From a checkpoint of a small transformer trained on Wikipedia: 3835 steps.
Each number is 128 + 24 x the weight over the matrix's rms, rounded and kept within 0 to 255. Layers, rows and columns count from 0. Numbers have three digits each.

# o: layer 2 attention output (transposed), 256x256, rms 0.165, rows 72-102,200-230, columns 64-127
# v: layer 2 attention value, 128x256, rms 0.161, rows 73-103, columns 64-127
o72:134196135137147096145139096174125101108130140159151073138139158097100133122122092121103106129072164110079105106169101122117177123149151097124107135171125115125134108147140138124115136187144135
o200:092071122147166128121114130116088093122118108132120169147178133163151122135129153120119145120143112103153139130113113094131143155123139166132083146124133102143137103113124157125116127089094149
v73:139133165141098138084139106151159128120094168112099091143123145155083096148165131126101095106157170122128114119104126137135153166082128115124129122110147073138140106113152147134165099143139126
o73:153061116091158166124106104117150148174128112117152117123156073132131159107113117121106120165077099142115098073107166125115153145151152093134094137123133174162099121100143123089142123082140136
o201:122144144151149099167107174160150106118102125145098134125129131131080126115131124149106135091134107134149142132119111088111130096134104137093118135153105110085119164162118130158112140146130133
v74:128107123129103107169122089187076151161139139086108136117096099156148154164124110143180190136136118163117123159113134113098165118095118134153144089148144135141125116115151144125116119099122128
o74:145152122148158097074102127122209089146134165173182110167130134135076118121178146147127098119100102121133115150114129149143116093139128111132117119107147136149118143121145108100171136107098128
o202:089135136105075078157115138105058156139113135083140142138114181138134116121143175159115145105143166140167124124200145089114091116113111132133136138166113118130126117123136135103139101143099106
v75:155111120080104069152122113113129132120146141131169120073090107125133097128154131094125096117099141091174080122136134153151136103124140116166165147127103088121135129097159110183089122147201104
o75:080162130127169113115147085119087133116078149111111116127112141097109167119104135147116115092132079183137123147135152106152112113117094174104123118163129121113095136149114151120120127111111116
o203:145149143144121167163114186101135118168139131130142151151088166139142077125169131133140152134089146128132145171111122123098126123178135114142113148125167097141123156075112105126115139132099189
v76:099147097142119125125118200130121130171140114140126166112109139128157148154109125159082128110117144148122126145140104102132148125119186112171110145123120082162156113092140159118125141109174137
o76:101152076120131102103088104186146111120145117163121131135118080091107136086163129079129130141150140154080150132078118100102089122117106103116157125100143106111125101141143122087097101111091123
o204:108129141128151130102143110106109148165136114115142159119119138156178097167109110152134106117171088153143117129128150155115146063098141162142106139110132107109152144107137145150136128167133128
v77:134135146159092126150106147131098181112159137119148116120129120095145124147144085100127131118119128109135138148134123116160094123096133141126110090111150144139149106080145118169162142096175137
o77:058133127092169120118117114137116135115127134144117143127147119099130077127170133167110146124112133147173115094150147131095121123174104131138095119133198150099147124110123133115157101071191120
o205:197143100141112124125148122130137126132124137108177138125099160182111152128159133113138128144117110131128124134118141105138141122118155136111171140106107109123111139146111115155103122148088159
v78:137082131150111108143116154130122117146163142104039118175143087133181138153090123133089100122141158108156139157148100139079138119100105128152128120132169122124191129145134123121158108155126145
o78:116153127098090129161131122143135126107135155128172084133168144169121159118124117139148128173168171134131129107191143148140129122118090103101164171100105155128132121115145115156141110120134140
o206:162130167141175173155156152150140141131114138138149140095105122129138114125096145115081136089163089125084094087132160130117098115122141151171159088160110161093116169158143139137142107129077132
v79:156143120151152132140141150138129149093134139120142121120133144141101139172071154078126133121131124140132165118123104129112120128134140176092135154088113106109095136145149109138123110104131135
o79:103160135139135096157154104159114145143140137116118121100141151126127139067104106111151131106132118159101122137098124169125129139120124119166097167135124135161170142119138111116113141170123131
o207:124113108139139182098126107082130126129121109128097114099174099176126126173141163150119126152132145102173137110156074100139160096152111169109157112121140140099129124119135148179131103150149093
v80:111158109103138120089141152136131149166147111155117085117115139083121116173117133142107127084124137169097144093119164137131136086117146130140115123134083091138100111102113116106122163127111130
o80:125107120111111125072128098148130154111114159100110136098162096127152196125151166109078128116144152141130122177133101155090067106169095162127133176128094132133126096126117154154123137167131080
o208:118126111154116138173121120120121114116136124142137150131120179116168088150135136085160127091142126140140103069076151127181148120093171150138131117089148130120100127149125142129164130147164114
v81:122127138109135144122140098171149135110124136129120125136108118085152120099140096093106134101112162114127159135110130136105093099100168109138098114151132122160141137133141148141114108091124126
o81:144154152098120100154119182136139156160160182133124100070105163142114117133143133134137091117088144109138137067107154100161141150133134118122106137115104119088130112094087164173134170132150121
o209:137107111139143142130149137122142091157150071098115132163170137123128124135119105128141178142160102168101065133113129129148129138133117153145136113151107147150134124127105078088087100146158155
v82:143135115081181139143156126088145088102153156078138078120136136126173135084170148148117120137135121188126151116119142151163103148148091156113092075118159152161140145139101106131129063125108094
o82:133137129181108116144099156117100113134138156129174148104128142127140093143157113131074148112141138123084103107130127158129126120118097117158143167135158190116119173149128130119084141140095132
o210:141128161102157144093127138155128129138112094140101133127124140159105159153144167135110146159134126111159138154146134097130173151128144126122125110114136112139128115105129125101123122117140116
v83:120116133118099122144170131164115158117105171142178143138132122112108117157124094114168137126134131129129136127132135104110137089155110101103145128131130153150103114115157118106125111138107071
o83:146100095162120142114111140099117166164127111126109143121098143160094137133138145131139121142120163118090137155078109143154128136131132158142093122139099125144134126137142141136110103139102129
o211:130139126118124111132129088122095095117161120118143111138131146097127102136115149129140107138105110120151139109130132075098143119139138131112110099116152111144116147174115146115145150152100157
v84:088089130138106116113160116096141095129132137186111089179155091120140096171183144130141078154168162141133136108086145122133123131131134139118156127106114126110150102116101098120158130181097103
o84:163132182131107142119169121110117153155098156144108143121126152144150133149069122131108131137148136103117112122133100092149112159154142147115133130110125126156138170187114144103133112096152132
o212:120146085134120133141146175154133111143103094148127132119148080104104129119126101071148105088085126147116104156102149119127128118084169153125112099157110168103146131114110152140159135112071137
v85:128121117161159130119117116095195121140146145140122126164117120146074099136152148173143163120115138151179150118126166139112101146132115173121123123130139150126128147149153131136144118085129149
o85:165121138102138121160144194138106126122088165094116119107113132152103179120125108105111133129109124148125108145139126132130158184112142117102110114114101130128106144105152149129135148134115078
o213:107133152149110132148132107146140090095144108164140119124091101157092106149123115128131130147151114151142125096124098115130149111154120158138117147120151149128136114182116109110127161147148152
v86:094160161105142083106162085076086137143139109173119115142121085093146161077105075123067107115112114109111089098134116107123101164157137125126092118108112151123143128107111102153120116143084108
o86:185108117136147104133132111186143130143136148088132134117136121089155135134135160126133150122103131121114101088113104144132116167110102187119116085137101140177109126118174099124143115163131145
o214:129142131135095117167110098090087135127141119115133131139141149169170078118135111142143155118145112151089122145134123150112136119114141112093158140167162124078140119088107102097126114067095130
v87:081146120122119175171167128137112175095145166133164156129099107129095128144119133147144073117110144117122147160134129136142136146133132111135134131111167165097117107099115147146140143091132125
o87:136094161079143079115181114171140142148114125143145133099106093147123159129135087152150157134120155120118121139098129125121121122140139100116124126142107145097138094145098145089144140156135123
o215:153115115143122138198147069085140078117109139095097095141126147117119094107129124115140108135135112124136112095144118124175143134134142134170150127120137110136107107137101147123108106102095131
v88:097129132142118111161120108146170177128128111116166132123143103130112156097134150121107121135106106102201134129165143124129095108156146098133186120128090129140143125101128175141153126140146168
o88:103110113115113051140104090109132100109095091102138127132129118143114108121127135095113143128139145153089113125102105116157106155120140097110145147107130110103132150122145128128094102118137112
o216:144155147110137138131127131116124155151137136146116135139111158073134140153144100125121136115109121099139159116094147141087113108109118110165134113145117196070141089129111095165158119122091147
v89:119081162172111137136176121102130129102118128147161094144161100091122159138118156126132163149129119188155145162118145132148148122099142077138104117082116156152131114114122172125127102093125099
o89:134116169115121137136124128115136130158064127135143153125117113134165126128084092158128092119178139109153104100196117149126146144136123148101178106112133095106098121154115159122178122180095131
o217:112115107148118061096155112158121084093141105126120135107104109159117122143136171137095129111118079161122123114122135129118153103137108117124098112123138117159174105112116088101075144130127169
v90:167095147090117157159175129159054149125103115096146119111120178106110120108178121102152122118165145121147116141114101097096161127092123156137118105126113157117096104117136153157114125117093097
o90:150121112123141089103135131124130110120131146106124154115144130163105168130120136165159101128169181124108134145123126094127149121131177110115088113130150124131136162125105127103171151117118122
o218:096151084097095172148111155114124127138146128111162123157119135135098124095184123088101128155137097146121093151120106129145161124088122144163129111104121066111114098144126118143092077092111098
v91:104156120108095106163171134125126135150133133160123136087105143135107114165130132110120089126127148114105127155088091138119107162133135164093054132139142149119103111120105129110114146122113121
o91:138123150134167136108135130135103119106153079122153105094129137160100128157108146135087114115104151109116123133137146098114115154122129141104130100124153125119133168166137116081138145100149133
o219:116101128086073122117125130113113115128132169179118169133106102099119109132146114142126139159162161150138128124180122122133118124141102128165108112144093133119108097111173158102137095128140148
v92:115119102146171093159189144089130125175130155161074087121097147153113128141177127151138174121117121152126149142149112096120096156142146079088131150170123150160123091092088124105120162136166159
o92:134118124144162129139114121124107154144140114157188149122169111104109110155129122149153125127158125152149120183111157116139102144135140148126149121101123191120167127131133151154170119148110107
o220:131093128149087086093135090142132113114114132129101105143107119174102133088097106113113160153121127120089152133127104131139098128117112124157108131084154098160103156103101143079106134155154129
v93:087131113176132092065103122123110163165109099128154145130130102142102132136109138123112159126133100097105137174111112125103138130177152114124092146112123111150159142124133117132120186158107125
o93:111123128133135119126162107107126134113106113159146099159111088157187133131138112113117125138127133126108111158120140132101128111107145132109160117120166118141092073107129129110142098131142155
o221:147154123125122126110074151189159110086132135116113111176120145127145106154137160124141152089127150117121135125134152185158145102127082112136165147141085107119172147121142174122133114134074101
v94:105151099090130144116135145132154121127099127103129118097149126159045112166148113148123117185119146172156126150103143145157098130152089130058132125124143146140161159115162104113110120144161141
o94:161165151173108128097103123172120128176109148175141111154095117120127090167151155066141148128159111172142123118095156136146136093102126085103137167117120122113129128112061118137121129125137143
o222:133111110076131123122099126080142138069149125091051141154131130131097166118091116162128121097118155088129143096131103156113111140093141175142126123104096176129087076116187156133126153155144103
v95:115157131148161126148165133130097101109103107129092122147126092107090143119104127093123114159133130118120161135124109117141090109139124100121097148151137141120128110135142123122078135086142137
o95:115164106154102135076143132150155155103108129130110196135138146141148154132148115134139144145118148096087124078166123136130144134137133117169111133092091101107135139146104097143088111180161132
o223:160127115076122129126131114129130093149144150163138103122128120094136116099136135132134120089188145188117123142109122153161152132147148104076099112151103144137116114116141169108118148095107130
v96:117149127098123133083108142102134145102126132159135201166117177137115118136093141159123154099132138180100169136146172108154146103129125078177081129136159107132116127151113145126171124129104144
o96:133107138084124114154099139169105104130128102156158103172146132119147190164143103161139174128111149144127114173107093160106165148126135148078167153144138137116086121117166130129135156137129161
o224:140132119147115158132128133114185137119145118136144086076133144149133125118120103104105110159160166103127097096092142079124078143133110136176071131152101114140179158169120133109115125115145107
v97:107126136125140137120172138092153115123127136154153130147128184152102098148144090104168078149158121136119154157148106078171191095141115128128089105139133120101146148178121130109078150118102118
o97:171118099120165130118137188154172134088125119069140144122061119109084140112171178155119126151157154114098120133100112120140182088119168137133179183120102136120125104104106152127128142121101133
o225:140151103145098099123154101112114148153122086119093112121140107136151122148091124126133147104126086164142115106107115165136108168134096154132117114127115129143077152097148093115119095139120102
v98:146180126113129112134144099152158145116108138184111130124101186128172110124139122156170110106131133145143175132159138136128147141103136119120114122113129101100094141120109124136133119139108167
o98:154118140101127167170072164117096115113146128095136174096158147102144132127127130077097141155174131137172133148106098122112154087083112142099138132106093080170103131162063097113128122124154078
o226:107087103148166119124148078120129124114148141175129112146076119133111138106130143150124132106127120113142125123151116096113140157116151167147111137124140156121161136111152104130143165109186150
v99:128169122118164096116104121114146131120146087106111122138132170122148121085044153130172133153147138146137135146137117160141128159080100145155112137081121169126147126128139131098101125114187115
o99:144140107096111124126127138126106122120137135093146119094083121113094100123173122108101113156074114130143133086116091056143109105159132134094164138149162152124119167104146121171122126173102113
o227:114132123152137112126114098126097138139100097153127113141189142113143145146111136094139148112128107131131128140158195129156184118120148131128138116121115083139112111113117110141116100099148141
v100:058134115121128129107140129139129136132095118136100111129148089112140110120123134142112118112151138128141145077163135100116097115132158117160105158089142155147120130109150145165100118166138144
o100:140113107105183128128101112109153140137181131138111115125093106140109148128127138120112176143168166168121143157161123087126114141084138170085145109140147098100103109121139090138133124101138127
o228:121146116119085100134145148128135090126062150119119118126116106115117121163115139153158132115108129085108116089102178158103151108147105082154115103162137119117123105132148135171103149134127132
v101:113086123109154136130162158110133121076118137113143106165132124118136149141092159125146072142118124081111105162119114146108131144097148162127102127083114145133138097119161169110104086162172097
o101:129146128108098112117118171100109135144161178195164106160125087156135115131089093139130177115167147142136139099121146157126131163138146100123125108129099119100131176082142165085087159095123092
o229:117152129109116148117134131173131091108106062088088148119135165113126160106139163150113123126137143109109142144125133125084168125078101113152132137101139136124120096122108139157149123111108109
v102:094089130082106168126118148107149113134140138110105093106098144106104126177163132108141072094127139123108104106154095137143124108128136098156107077117129104124122101132101119139102130152147136
o102:113106149081123139125121096121149121091156126121118145141151090146060121134170134142120142127099104099122132129111123157137151140092055119132167169167115121117157105117152066112175120061154134
o230:108162104155149151139115126122151109145094117134142114087090127161124101138081141104114146111158164122132124175115145074127129094180162098135077111094105106083092085095158160143136152100137115
v103:134182151098115121145119160147152167144111108117130130119096066172154137132161110120162136096090148135105140123135121091116123154123129142112121131116150128107068144098101126112123188114124102